config.yaml
num_key_value_heads: 2
norm_eps: 1e-05
init_std_qkv: 0.0425
learning_rate: 0.0105
batch_tokens: 32768
Each number is 500 + 40 x the weight over its row's rms, rounded and kept within 0 to 999. Layers, rows and columns count from 0. Numbers have three digits each. The size before them is the row's rms in percent of the matrix's.

# k: layer 7 attention key, 128x128, rms 0.0952, rows 93-127, columns 0-127
# q: layer 7 attention query, 128x128, rms 0.095, rows 94-127, columns 0-127
# v: layer 7 attention value, 128x128, rms 0.0891, rows 64-81, columns 0-127
# o: layer 7 attention output (transposed), 128x128, rms 0.163, rows 64-81, columns 0-127
k93 112:498480495481530501474504511469486586528546503480458498568526546459565484475506523473563527601449508578408470449444487495543504566504480462467475491430516487540532488510432547454516473503477531406530481537499520504484490492442500504466528532570547482533507510601515525527619548494494508496547520473405493481501525467522493475490522445586522472431506492515438488475477504466455443446540
q94 132:554447554510512468480537554495446519438462505500499475485442481435462496540436462542462479482483489506547519473517429601464550504481501494501568497493457571481485536466485515504543513512520476534451500470501529488493431456569530500486485500462457483529532564526462508506469447456558463508600470518573457483472515443504471486507547595502620594447453572454503470554490478491465532473493
k94 124:525524508484490525528549563469411580502480551563465466428551556503475487466472503444498458500567583541509527577455465566468540516432507526495463489393494508440535508520482580527544462494525480560457518464447551458528464502464510516501463500484495512507481551509515487472451468476521511532459410599549510475491580501482472469512467457484519533461518451545503472518469506544408529511529
q95 123:509537503507529492552490501529543422522498434450487484558485463519475526482454477509550498489490492581495458523597489441495585400522522563440500442510552534461514506496544514485532517481540520504520494506463492472513495475521507460540464488564507469536450512490493483403501549493518494566487536456498478612444497486421537499417496568409462543505562479519523571513490420487518478543446
k95 118:478500531491603534406491478475486439519539509518458451550606520517477498521461528460474488449450523412467436466525456477510524479541587494503503512491591498492417465502482418495558548520526484509500486528440529483552502527530418547496520483464480527475466498495585543546497509509511555528498445500497466612511509541564516553465462471472502527540494528491450555474448454486459537511491
q96 124:547471513512535412448468479494578561501519480577524465552538500547505472503560500460483537495478421546572558496512566469499491554483492481529453438458426460467475503498610463508510549567504484524456481509544526539536486525453481532521474454525519527582529522532499499447471508472576476521474483463429554498449481534489437465501495463383476570453460514524484490527522482456494477543454
k96 123:444515491458501548499521480489517556482507538498397469503494467508562448545475493424436522474471525460533466537515531476516498533501492505516485423510555523521560450543571446477517564517522486390509448523502506549504504574421541511487442473462500496485546435546453519520476564437481425526535489517495553481494475436569504524445454488468472556440568537539543532484553533556451463506462
q97 118:472500492502437480601501538466551449521450518437598431527485494519540498506515460546507454473463413478505549501481559452539462457500473547497464509481501523416492544500495495569508453520555485506454550498553469547535504534456462539482536493468494521426509490505496564480504497395482468461457487522497426460481458574512519465532497502468517572546561535502458473507408558523526548422499
k97 120:488523553455505546439530501509487480472517487499551402488512504478462550487537629544487474602451489474469440536504481472479493531500480489551470508507504578456609530451504505545504503503495508464540402555546531561489491518514512576416521519472517441488507525491484485485500455465434491499475517512522461502519440523517458467507467544515401519517479477566528447488561549439498487418522
q98 122:492543480507511520590497529489518539455471510492481555515547557544486455522518554496497567454506540515480471453518507498561413528508549525533569468453512503470420435508528510486486486400576489466574466540529439501457500425471485427445519552510527544535444543461426531513493494415517507483556469504500521499472484471529460502456517488482596477477503503522535453502498508512490426486379
k98 121:450513493503502462595526543516523504522502406506488441501587510452508471483530497517529482474494505478452488520538496476523449511563531440488562488541503449511487483564529488445438511487533510462519472475396462517541498477470477449519469497451438470480462580476535541427533503451490451411503478506514500474484509585457509473567524478576445484461494553546512535546441601522529507588469
q99 122:483497458513447488458523495512477507542497531548487449503483497568463505450488518526481500520477470573539497534460496568561517421502546488472494457532441445555482612473521441447528425473516455468516500535530484465491493505529541495444487507486470530510561458494482518502514481452482488511533538468616478452437488565499598492594559538514446602520546416442515491476487491469531462502532
k99 115:516500467532424488425524438525497523501514534514439447423499506474469607567456492502539470509518482509490527622486499563519495439510480553550445532561447517507489576544494461478515432502481526518526517527534485505534546554541491509494522414386472481514501546480568534513493473497524418601540480514474470508534478456500448528498508552478526477453483440510475483420481462495523489506483
q100 124:513517524556503423475532545509550511495553521508527521517540527556522468507502426492503427552523491458481488488508494464505466426502494523518492487469568460509407532474502422423518548451552545526389463512572540478581537462460545481552522514453566491479492528497422516523437483464517543462512533544522470487530578519471493532493542507581385540485534461491538514449532481451490519494473
k100 122:542537565538491500542484470530535548554580512511426544513489538571507556551479524453520439472507510459467415582563526425523457539497493499476460504543528469529461485433547436462495520422475503549444476520488540532542516542452526505525491445537502547456552499404425503511507528559531523486510481558523448497525505500417449463575478514544468488442486498465534504456551479506527530463472
q101 122:501552520532495534525477531438523583506498528469456538467517554498460529439502544480528566530400522501451520428590521514419415492456500482562439512424433515526548461458445573457477520479522548468540517548481469487484492576560514524521479563468470558512529562542534533524505556431457488539507504430495486500502479510459509463459459460514455442513545535516433509507501485455516488532477
k101 120:532473473517504480481491514458473496564524479484550433518356490509493503441480540444533603510515433410468452449519524544459452506521467443485444506443493579626479489523517500489434484519518474442477530514477502524499498463507542549610487530477495481519486529490508548486554542456491516483475526525474462530497521511537569515533531517582541464465526558514445469493455488495504558486540
q102 127:485566579466483528439487510418529541471481448476500485545541533615524573560454551460519509503482476505472497441535539501517526484485567537513487421502503501527484571454507454471481446444418502513509443511487448495510537478496507555467466443509470466476471516477527439454494557500474540487501518521466485505567525494553486535459516564473586516455471518394550540500508537568445484567530
k102 128:454582505510473467480455573512597476521525494536567556474523541524518479529465457525516471523514433523456524544459524439547522481512497557509534570529520495450472487533593447530533535543476428486460450469516466432536462480497471493587449548501484524509496543582528460480454532512453491474484513534518415496549483475569529517468439603472482436475547450523451516526442501518470520516486
q103 115:476537484547471560505492521450557547441463475517468497438459465467467416520477532468482475534490484493530418497529501518560525457502382526574467511512447460531433534505478479500525455509522476526586387482551509607533517536529502537482508415501547540487482523490531546484466530529487458510476496529536523573482470492526488553510503487413509548490550559489491447546527443482445481490442
k103 114:544489505477488513519541505469453534554477435473480549479454505420527438525558521554510566523520471509471467488535518507598485497507479463494574510489484565487519484488463444506550509542518460446508459486535439455553514532548476526518448437481441485483486514478515517478432444527488472523493531489565488572477529489572539440525397487479460553415437559501494515462522567504382522469549
q104 123:532569451582502459557520526555458539499535494464523521512517474483501519499504537463568408489531488442472386462495535490513518463554488480563446538559500545519509517535507525551513512489440525586504451520472458493519586524481392536475494520475500485527465541505583481474548534465456496492519468527464491488490514509573557500443519428503561458580501496441449488457447483465489460480439
k104 117:538518494475496476511524514518521534545468446485507522492522492483451431466480455557447519453428439524486479472506499501435492518572472472552476517526521552482498600473548468562535520588532502546417477560545504482455483493556478534504551465538503466434494566494571472446542516492464559416454564382593505530494517496535506457514510443532509495500462516486495435488546504526502493441449
q105 119:406474493463532573540489462513518488514437521434517445480529497449391536503498538529491534507555576532527493492513487609448462532472456519480457530478523486517481534485485549599500455469445577531522583466508503511478446491509485525521536455467482493549483552508475527521476485425588482485461454503517571482465501540544454453464523463476559510521564470453481500487457559531547448475457
k105 122:467440404459510473567516495523388451516487499528568464502482480412474596509496530554475476484546513520518452514443395536450470519493503514460463513499510503478493573511527567479523519555527493469579477484452522493456440542515437523483498471551424537509529545534474533522490455464525514533571479421524540504473486524564545431511488542517459543504485571468489462568479494487517510525526
q106 121:559571512549511495490605506431530454477514541514531489501498546505560474471538471420463451591539552516422587473500561585514447522524554440513453542515518462534480479510478479510513389579449531504571541510547499440454494548496472478509439510412526531499531473513524494474507526466444480512504438539494533481563487474461480496527440490466507518447465506491513472521464509503469489453517
k106 114:506479553431375530501433419496514504463532482502541450541440522499421459467512459485515538501441476567489528539530508500511464563549495449470512530535495529531551500490525511541409487497516483485541496457562484483515525536464538452527519553508461578588523476573522534467536470411427589499524489544476500497543563498495448528477487484454471495414496484455505452559528488475520530499508
q107 114:479481507534477414441522484531526550422495533508482537494502532436489475438548467418497522457573528461468496526507493495533452578491460535540465459559466522490494563481478475477437490512450501422478463506539548393481495498515543595510471533489442509564535560497475548542554551465412486502523477538406529484524500481514529561526546472479557473515574480505570534539499508489501479460524
k107 119:489515446477534481538490439583507522518467444518501591463492555498504469483460500491423572528508525547443457467559475487487557571510501474534507512533496476539510512482583543569408560528525491492521499510547528455486532544480548503505420496478522542501479624475459504430498499446496502505500474518440474422506517456539510481497582481522585408469445487496494515505478509448507430512533
q108 104:496552561540490511460506555406438502530502530555463489483473511500540487443437604451485537490519521475543467457536533477527543592471526467519527471542535443547528469544540446529504465502490476455452409467502452472505519564504470433540471484531524471611482501446485447562468577440488521502536436480550490510453506515496484515515541464499462434534494548528471495513550506482405486497512
k108 111:498516540553452413541486466502551481529474499491437498504482559451567507474508458478528516507414536472534553485514548566466517483543508496512496513511546487427483485488501438491384499563530476464559504499530401478567480401496469411571458498545574519550540507429459511500477518465502545498497539509493567478499480505488500509523542477507539447453519522529522508487499589488416534460465
q109 123:522507482474523525466448499418499430509530573549602555477530465504583526535480459535443468520492559472501542464462459480490530457469503567530563508562500498537509516524489523522462434466492538523486489484408485434458578461445426431453582493516484486521548454508527484465510523549490471487535526491536540486494536521459499512465446472479570474510459564441490490512538497591432448471511
k109 122:499512513537478504429490525517507445541435520510526490419560487517513529481505515525572451480559565520448603476465523510545522544535424562466540510479412490498429454483482509540541483514487506505482522508512387447426472443497470484487606554553535517503543433518501517483445487464480527453516525536532486444544521504471519516483496497432459494517492508495614549494487521547535441483457
q110 110:479455498603425527543457489454463420466564469540504549479460555471514521496538523525504462569530580483551554420468497518538464537450539502509563497508533550507486517535443484459433544534465496473541524465488456439509484516509490553483469418531535493482402531533498469547500462584485481486515470482472547517402485457531496507444531578522529496517503461503489523558411487467509472471497
k110 115:504458507469487523478449547532473479483529519498481545458517498506509549461572539491426480500508558571495581513530511500447436587532485459430560527408469497424408517498481523507496489540478518481508512536443453497427541504456499496587473501484519539516441556528541490552498431558440485427500491501483544560477435520475511591483537447524536532470508426454500473516500535444496481513554
q111 111:475526493487415487421625570524495479606530530531497523503462527437432542482457502489547551468571483531585582523486548477465471459488538569428507473511499468440502490457521547466493507461508452524509497538481546523467450519440507554542477487477504454512540445502488501540458506496529482418587493510494402488450509461477484518528501495504541547477480484490511526517466569464482460523547
k111 113:453479518475469511486457545508416463474569503430512475500505490491475548507406509450488526531494512519550513572498597481487517467446594570521488495567510581443478470498532492526472455449515495527452495367468476464480478435471562531551552468474549497498473533544472494553527514434506472535514484552530525500509481523521505419495552499468525527506494427601463526493475544470529460511497
q112 118:530531502456467485541494485496536452466513527554497507515446444466536503438484518465485532511468462544476431507467547526543530546503518421578446492506570495486508407485462514516533437537469496469449488578472494525524469552403514508517556445469507493522559438552615557553528504479468457515420523455489601520456533521519470524436487481578498527448488500489492506551521505512526528432489
k112 119:499486502464535493522542452538509419434518545459495524480499559444476500489479503553504534481523446533524518491393578500510593473508475414463415498476462475554539459465480446559433461512477529505490505584517478610506500528433511511526465479556506526493481465481537490454499488494422525497507533458550533493409510480532563576524469466510500530463488518531511545515535457482533582455548
q113 118:536487538488494511434462545473456401521457526491542466554476508491448485504478581472479555508508498543467479454511518572470429551441489493450526467582495537506464540478479579568532513494548496512507541383473426564497473467568536488565502490485538447528515477530535442453478541457498493466469540510394482536572457490474518556502549536470471520552541494480452464515452480486511508544502
k113 118:485484629494523543473437569489464492514552492468537562507474476496465488521456492531488553549454523443519482568498455542408471450472482493427521531546552608454494511470439506523470516518543469491547471476460555502543492443517450499421426497485507547534536486574498477486423601436498527506582475463467485493522449479534547524544516535498526470508490498481503473499439498503465468521513
q114 123:525523508550542484536526521453553460502495494489468492471518527518504554488432506478515497458498578565500515506485491517550464582448554555465499505487483510442442450485494503434549514517500549560516564472499510473502585478539492568417489449512447481560435488480400571518506513526464469459478566557555425469497514497478467518517426419497485528507472492485387568554485486529486501441490
k114 121:502484582495534513495470536496509413530517532449481473483496481453492512484510456430554477511533495596509511456510458521538434559490513530486465605529467526496531430546460482439500498506545487447459517505562549522519437473463482569493548515481519529494472564412499576478453488535460533469541477542551553486504483471471482462422471502534533464450425462513421475575502531518565439522541
q115 118:484534437495441498502570503498473542529578434414493436480515489477429466494516488541478511444615435522494543491545440540520492455473514558550533486505504486491424519450561517568496560472527485574490432516448524490514528569471546518558538474475509487530450515551461500505450551464540440512486520515571514491540557552454455473519505549391481478495468496542487510481506509464456479526467
k115 119:459449509490513494517489484551463505505482540514450468492510483494558478456453507531476519503527508485575398473552474445502500449514518502518474492569570537498482454527553471475590521485540523529528437442490528430466515464455482475446546469507487519486505558504464559516502468471510470494464488504570455476541514520515594501571487601531547627426469488498454449488572536516406522473477
q116 117:487426450483471546439547577487454480518508500499457517484548503467513525501451515461508450516500531522520499490531512497514516427435468540603511521580503523502504534504521410476509497495495515494470502485474449512487443445516452546593464503572531536508528563513490505505426535505540526526525578423475521486581542507526511531524500515447495419418462500487475500437486527541525501602392
k116 110:508486572565474527493463449522452548548466549462551540450519579528485516452489467512389506467554545421521517523524533471515486450471510426512509490487541476544465491626486439500537529511456546468514453395532522452449504448528452494500480524584497516519500518535512487535505572519441456524496554527503492518534498504509501453511517501450455399482507519419499499481525537561459528475493
q117 120:530484462488547481493568470499570546543529593493477522545457404485464535523492442471448491548475375462490488475534479536418521524469501474471548488480488532524557466504547516461471476428495475495532498533535551519466519505520462488454513519484543517566501483565418502398513522484512459512500534432543532561554469586521464452515530476446459464530553480418494512445461513485506540496519
k117 112:556494539496526444506543492502519624496515516521503428532495409486540579486489472534495525462556488470429479492497422491467539458486530502467442484478450505498521507479506449471464532481486570550508491546486515424556522556518459562543592461479485559575462409431519521494526542423509500480451444448537471488494496554546492435502489540468517492502563459517533544486495470567466483515480
q118 110:538473506520533516559491476474517627548537411511455551551440607474542487488516462467494552499457484426512449436486550485476505527512575518469476484536484498493440529462571472477566455500506491501480448561489500490492557472491503528475403520470484502528468527519577549459531511410466492511535455549463410526555519564491492513455502495474450456504503563514479468507515490508526464548454
k118 114:465545546491540450519489517480495655478516453516537471491448514458567489521586455465503529461434533394440470436575516502533514480607471533539453505546508492485523493541591404473476512458524472455379489530535540495494504516482522440536520504479496500501486524534526472472457484520497493539507481474552462510541511502519514537494516509466521439519455506570477505511526502515512515425494
q119 118:508520495456525501511534517459443480498490489524591489477536399502479543573407486462452556477485508490480536494503519519469606541457532524490421468496565503471504553486503467492452486509465548523570427485486439486581473496563464542520492529475523557430486452532477486511478514478484573530473499556500544452535463538514398553535514543467574540507487537495484562449496453485418488519511
k119 116:529571543548503527445506527441510471500495515530493462534533478507472469497480429551551526503552508515568513479531523473474520510474500509460484491484528481484488571519478469479528578483477530558586438581571445455529479520489471542579443562506512545450482493550420451460477471508485520507474575538534498407548482532483430472550453529424487509518455537486433475577423486524458447468519
q120 115:585535556495502452494517481459537529370463496457543447526486532498559511514518540504529505607469475467468578474438488458529493478408464493446466481447541455474493467543532482560475524489424451511592523525499510560496571504491498488476455539504501483598489463530539498476493555542519521516456473407514530458513532486534524534471471491519518461535491471495425501443508519536515540510567
k120 112:504537529463455500451475460517610535457473519449577484460467476472549504555513500521482447480461391459445487493496505490528477519470486471459476535495549521471448526475464565499517519455495510432492526472503498507528456492475511525530523512532614479514538453551495534452528577547527573460419442460483491431503471509617521528453506463505465543448483481492520441517513556565505528572525
q121 114:431468411499440549440456481570469460537401468479503532505559490530530440465535530559465523516481461444519547554506507482457508455444581487487531487472561417471505495521464532500555520507538554578489505458519565497472445423503484540525550460529431533548480513483545478574459529507440472526578540485459571471501507483470552488511485535563428503490527506446473475498518522475482499509511
k121 114:476509440537516529454468525481456524518505452471479521462531487459453540534490572582504455535527537470554492534522495552434496410510460543539476480468493465593443481452517444437494505485463545529435448447436527506450518447529538451511489524510586492474542464483467517575497528554505480533520549480416630467563530515523532516485496549499518474482528572447472523520485454461506521542487
q122 107:503522519490548536554582466506553523419485466570489537477476513533525442434516482452603458479487506518482529494513433412514530485489460511527532492452503502534475590475482547520432588517569508458531505448587545492435495463488520618448495444558539467500473490465498492525483503463530545514510515485482518510559499465519507467535459500465499532456515439517488510470495505497370468495499
k122 111:439480536532483477480525471547477492486479474504463550429515512583539434494554553538521534537475486504485470476593463436467461561480481495488573480507475415481571571475513484487471543448461505509508502475541473436471544500478484572517440532565512460511500552439537615524555499485580480540487535500432504526526479477536548466441425510518464495477488482559436462485513480569489503555485
q123 125:521508562547497486429530564524499481558486504544499529534461456528481570543482443459502472509534528514498489541532521481512521469449552479499524544521505486385536486513558541458442522542455514538447512435471517392556494473443537552485487495500502523515458484498518456496443442606511567548542512484496517480504499499521463576521474462506450440420599506459446477475538511440474462437466
k123 123:487486553423525482474510478500497507519498474450528544499572482566495549585415447396496474489473524533495529515555571509492479470422520462469409508482486460432514515533529443425508547497450490563512459460553482433488507489521539565520535499525533556459531469444487419519510431466500527530506585516443520500480547444474506528493518462513505492480537509413487540566546553469522525498518
q124 120:459432489461456574491516512537441511484526447455574485497512455475387492508466519533447508436530426583511505500482545542508512455521519522474488529446485504520538475500465500578509483430520560503562503554491581524517470498454527488502540467451506514516542465573482438516526433501535577554543470507535551447438480514447467561491487546488447481520532397480462519543503495544500501438536
k124 117:496469463468507496508563513565439454562443495506518442516473499507413468588476501524474482488517490518541452535482523484508550389506516558501456449485512498522535563498466518475527403480480459531571483569475487472479521481523537486555520506462519562512473471563521458519488480494540524452588482451477526411429508569481576534509493575488469582515448512460459519510556509453457532488538
q125 125:579465495494373515494492512462459493580484410519537459499484517472521463543509562493519529497503549566503512514421508567525574510559443533447534545457495482535438519548426555521526476574546461530477536418457559545449507493539538506479436495537517516437501464468508516512519441468560477494502510451432455501483520492488487390502476503494497482473570471525509526501535477505552490521464
k125 117:510466490478466542482451552453495476574459527471518481480543553456516488558515556477473571546447478486519485486488555542462420525574527498478558496467477500481585516519409530536553472443457526504501585480512489513451442531436521441435559502487431485519480568501503488578452501516540461616540517430481429511478472514488509526526427501474539503504546535506497450545510499467489497524444
q126 120:474512478505517448544524554501408544529464459484594484434483527527414515560546528503480536559508525564399496451503491517567471441535481513521466429483525492538505459550519481447530543498490517471490499498448467532541456478422473438537464489586469508525494546447528496532569480495479512524454499529501561493454508487503437542491488493510467501512578502536476445534475623504441547514542
k126 123:502555496554467557540470503480487426480536444420508443510517473521510443500516504513537471537480455595492475534532523535571488403514491533488415506472532510509455467514501507555527524483506512486613466495467461560486515463442548425535486456497481554489537563501499488460576456543550517513498466468530450491454524505524557505481509466570466461545563530394536484536485549518493546442454
q127 124:480519491438544488487525465535451515463542527530536519605470485459480572504442547575435481491525517531432551500509566423507444524458517426477512499502513492521573510509496467537423511515504521498521483510512451533455525548492522540477502473435540495490468565505503535478511438449505519477511587503502615397514568437530541448451451457568483505517520497503488475522490445523491515417520
k127 118:546477489485503495502529488529477540491477464540529476528471472510453525511474540609465486444477522539451550495415534472528411503511471492397447581510486417578550554537430468483462509517497457536501504539511499493476502492486529519470474451535544545476431596507479456544497551435548575497514450548494518421487466441505545526453567478536478578494474486540511476551459470501491532484475
v64 080:465491561496473576519406511494529440428509505486540544572537466506534521571482524486477448414476506523469504465481499448448408421487486446509552537556497541498501429495565526528529523458512507532441498483441470435565513445593463478469505535475453465560442569492466559464486530495549496521440518499504483482540451527499507517523525470471558552554529464546504473505517425509534526507527
o64 080:517421481508468540550527486572468521500544468467482474497394439454414514534444451515574493533517467464508519524401487469468531464502509478554473578509494563489504514478529516479496538500478461473516553599532486570507504559440494534484477495539562479506542586481519491469540491501554480476467554481504502455490571495546476519486464539523412471516508477481408470443507465563522541557454
v65 080:484490555493504556443490554465541486513498497405504436533473564533412482477489526506402451540508522469524440571518517506514527533498418551550508509479500434497449536538477561460507474486531483499501486467502463497593511492556512536438541469574456522549472538490497477516500578537531519443465488566499549470490509544471541479442422400551535516492441507479531484530476512498505472472414
o65 074:505493506451546480428525516494463498578512556484489524401526432554466553514577485527501494499521465544472525487497490468530523516527481482550548520505544471546482501470498456541471543466507478452510470509556452573529534568516548419504522519495523504425538426497492453561573462430458425479457550558538536474497496414507463485456504584496490534474457441437531552448474508476443526542526
v66 086:521398455507533482536476563433495559510509497485514447489454479548539548433536522482536447482539532507545507529401498509456510502534484515548506547413499487482568502492438416516487539481498550520552543451514461519564585545458524571504511509497532483530430538479499448486475567435457474512449578475503485517479511548479502529523529532487516457438411486581449454513509508494505509562480
o66 072:541542495504513470459522525505442526438526534540431497441571522474468439571439524433449506486524477495460575492561562516542493450509503519478508568470493495539481423503528499528522491477499526535550479455514510514370492488496415464546533496510504464503526458495478527477501435587541541511498455610592467507471489465545445519496507514443580457500513535505498476463486560515443522503462
v67 085:446431565576449494556381524537511499443498524522476517554518461465503530510424609550540458479534536489469454498524514411452501483509497499523467474502502439480466566550530461516492432533460471465472548469548583469509527449487464469529549560536505520504501505503479525485453530524455490510419514544554439494530579446453511522474522528541488523480495498517559546460524479561447471473502
o67 080:484508478438559447457516480563453509564458446477515524432370473474482510480475494531446561491485540547560496562526482517497521498560553421508450510523454615456489499557501517512575526515453460485504567551477547520450463533513524481497503484529436507518543505509491490546562492503510499432564541409494512465476514530470540520447513503506455483534395461473481531474534496514542450511504
v68 084:589553502519506549469453489573477477468485496477520479543490489522471470492578481515460508544513542463538459545510580436543557498495584450516496580526444562474436512516522520526421488521472495454567491483416498491446455473517500478500549572433478453539491525482584477512514493539546468464489555465449452467420502489472490473497448567567470530452536525440484478429489484497446469500505
o68 076:511482445491478521551512487402554544512478491558540498474475541498542636497512525417565478507479464508537465528448446455452484504602491491414477453527550456447520496553472431521533569485538473518431478481528476497457525522528517511565472499544505436472525505532512487568465477486464499460522545496493555491523480532593434448463526464474441496484467473501555487484568554515516468503512
v69 086:459531538532592557457459491538482535480427510452451507476469495496485510548502406466472499437445478513512523461457483493525512497573577549501438479513528463507495445482534420604460518471533531539533545489487470488523486506542475499497384494531481424546506458521508516500500484506592475473514532490412434532483524449432509561518462490520500513547574533530497516458464579485515500533453
o69 088:502463410501405564513523510494498435422524504490446462486419498538476503484473476476555552526511513549558478599453467476495503530474523547489539443462552529475528548472437575455505426528476484530468612488608483449440510545550516550530501460519494531494509477429497501520470501446514488510504469478544506482548497486502548484535486532534515470486544482488532466509566403471544516467521
v70 080:426461523489428481467456556414522467473519549488505472531495494481424501553531509471535561536508504462540524551575447486459513522488483511524509560510582523568488481441535481528589469527483542484535498507515488522537564505498456512449496497477473457434519587446530477477507555507457535523519499447524481456446416584528531444442479454503520482577442451477488457524542484467464501589481
o70 077:563454473539562508455561515560507475406528489443517510476482533432491509517533442492467460522499476550524492516471573426510533490476523454581510489474536473480506499443542505551407582472532480501524485509500551510561457540406517491488461489506523431468479479474518412557596490500530521558424544473558459447499536461495477492493463542524509505495474533549454528475448449541566528524504
v71 086:525452478511551537577455538492486534511481468480546440495465498548549438484569504505502460485499454460475511482530524520471428396486490519487557479498479538544499526459467484442450503505452543585469504539499491524487512514569511544506544531539482481434513483483568584477480450549522537429596491448545489462543564498429527546491426497443580509400525504477460499445480528475516519496530
o71 080:503470555445455489513518484524464456471495490539468516482475509456477490553479496495465465481472524428490577438465518491542475609486468521503492537437456465467481505516558503497512512555586542480528554556533487403513466525521506479513446484476587520497460505533461482553481506509518433535524554531549550445485496471582514447535547437591438516515510442537533436557552482501437419528491
v72 079:499468475562447441408460513478518412498443539513483504519591445498503588486512522491583498526469435473537543489507489491553546496519471478496491497511470396543537559483431512553477445470483458516554505438533497595454527466516489530455519450542513449492502558557528522544557443449511488490428535551442498510538471537491505467476520519574536491531476496483448466464464551463531456488505
o72 072:482571474518522564435516518465452500440533399537507504530585493579517461495485508459469529477536512537512421504515547517477536457560476546515501457487611499544443526457530433483545525484455537558454458526533460501476447499407500473491509522595497484498586513490476432531508516535534526479524497513564438487533508437530500491467462461492501468473401510506497565510531433473497513503491
v73 086:492484493525577546495500521482454444533541442539504606468487475465502480479523499467547555499470534592527480514446493489482470457532439456461476449561566544519551480520429489542478476540518471466469543484491547463464489512496467457449500535441528575500443479447446477520505511459520528546541451511491401537523434454540429481514531539473609558522540504531513456527552448532481457465531
o73 079:492467555556505483558495533487511532512457536460489505528478499508511445499427488477506576436551434418520427439533451521502510496480526506490470415497498531502489506464526504527509480446473490580532504543536518536563514495521473577572472479463474460489516580523538511379461509448565545490464531472437497560403488513477569541497516516439533434493470560471502436546540507510500510520549
v74 086:424463510492466500472458496487440547608493526492536491549521433528533492542480526503508566509437462495461521450528573522536538461491497452527521501511514527472465477520518527517517526502463474458520577511539524523542447471511483434467451511508510485544571535467512476454462490522500508445419458513494567485475548483497486509466441516475499571550487460482472466528514512477620362611530
o74 079:545489523499532479457531546524506553490530559479466484525563542479581490490447491433532468490453451519419499546438470456527462562524484524485488565513581540483518550481438464457464571482535408572440491500518477489497524504548458528484497552463475497466510528457465491556527564461528534526580518518502457477560500502515555491539447440506428449485416512502544527447496457481470572479437
v75 082:556515492537520463477458511543502514531473536424518462484460532463528439448485430498410506513504513509523511494498463558522587460549557446556570482437539527481552475447538527474468512480471500512589568494495464471487503548551531489482436573529556449402403503481492538458519507464545483538467446468461557514514479473490504535479471505465448539514522554532472563530462497569508447561506
o75 073:486510411507505512488525497501502457430415601562537485464489550482505449477550470464501470560479468518408556530492470523485447485481487538468503483471576464496454550488433540495548469511524503475525505497590616421470573509478470493522451481509480565488545547485531486440486486508565494528552439564549543478506497539497486524539458482560496532461526489503523423473520478440474533453525
v76 077:443539545525551507462446530491503462482485513551489401498509488444489510489499507526593498456515598474544557410436494536524518536494475483511513461560408467486412468473514520531468458537497572497546475545460498501458598567541522498461508453546434444552490519538553464503500462473472514519498517447498485483506521445492571560433415565449513500465482488505499476490464514490532491523535
o76 076:595473484443444469550465450503558478469569485565490493511512522567531489493517575502452495538482491531553543532485511420511468564429440530456511557445567505528455488499454471487515514503526470484481613505520488429520463516478510432507471515523561455502560489529519511546516544518534573432512443537494447466513552446568462463471428534500534514494458483469458470497485418497466512551482
v77 085:540481447489497522422498555532510453481491494495461511531549583459488519512502484552526459570508425438513479497571493513415487454453552502540512446494504558572518492452523529487508499516607400492520508498470485477473478516416490579459496537498567492448412502573482540458550507525407520469512588526436456525468510464491520528475491521517540500505506456513566482503469518520496437514538
o77 079:492501554496498517457496455481489510480453518500533549511457459526434527507461435433454543493427497557506464509502484479541553490455456439511504448461505501517418525531518509542506506530442525433445523523539574564629508509538588490490492480511543473497568550444469538510443428442548490580535529491568480453539478486491426450530555504497475481478505534512453459478544558510481533502563
v78 077:449479511471513517510524507434469570447534463529506467446533549590514463491572449541428528431457482532550480482523465516514450466554565476437421534500542527473548554483464471493515523473542475528496515540494556478427440483506521478542473443523462515519555562490500536474485466510463514588506502513577513513555516493471413556476545501527557443482479555543554486476503570520498590493473
o78 071:436493491502467449434486539493504485534434503488418478476490476403548418542497480483533532517531484445501557437550497571530553530467405494542509529527503444482554534509469550480468449575539533465507506490476528470457433505461530496508592524483518487483555470554492544530526514514476413541446507424496509504478486544499532474536550520508576508491515525522470487529602420473569488489507
v79 085:512466565484494514568537501502508487521454504470487434509494444517527492553506459503472479402528480507475453528519491451456401482540475482520560489460590518540531418530527464496433544473458468478503485487482431460481516550458526503515458552613455521445510576484555539484547563548527563462465432544496541531402486525468452478514497573533504537519488532530452515483568500503480470524487
o79 079:531539485518557515437386522530498525494506528528490454475476482444449442523520490499554501468470504511460586565511471470496530470542573478482516434488567585470477536470473491529490555486560476491489468538467484535466552552539506568589525440466489587524425487480471458433504451490540409516484487502484505480534508542517511498502486529529520489490501485506473400494461469497614453556488
v80 093:441496518468534486534514442538486527479466489495457457462553423447584548452458517490448539434510518513531470493601481596495515536557488487474448465498520503509517472466523536589555544460521490457577486475486556550458521513505529504473490448544487567502562507478522505492474442483509485479490524505583541518556500447486544606489536476502443530527502581429519452487470520430498466472552
o80 089:475500569555508510507466593456575462512552566596485488501564548551528518480469478444467505496511527481501537534548535481510473539450518472522493476472501486468437506477458526441539470504504445536525507524506474417455410477473524463485533611471502504484523527448557513551538484540472458486519489465441464534552470508414512476480478540555550418504504416513467566429464490465548507505514
v81 085:529528458401511449479485472510490472530491485535520406418445425517508507497486449501516501539487518477436386459601543475483517469493574550425540481425440559511509473506446497538457521499532526480558490565493492473547482457488482558517537542532491482500486477552467473521541533476487523485509535531467438460529480487443569543509515491481490466446482448502610519521556541533532476544523
o81 078:500457565528438465461526480455492506464508493492432552475490518511556447577550523557479457510441563490546550555481492510496432520478414384526588491484467456496444528565496498511529516488469513483511498505518479523475482516535532546451509499496461521547464548530511598517450432507515494496481495481533592487515530455452454443550442470524495476521499480505449562435483582508452484553565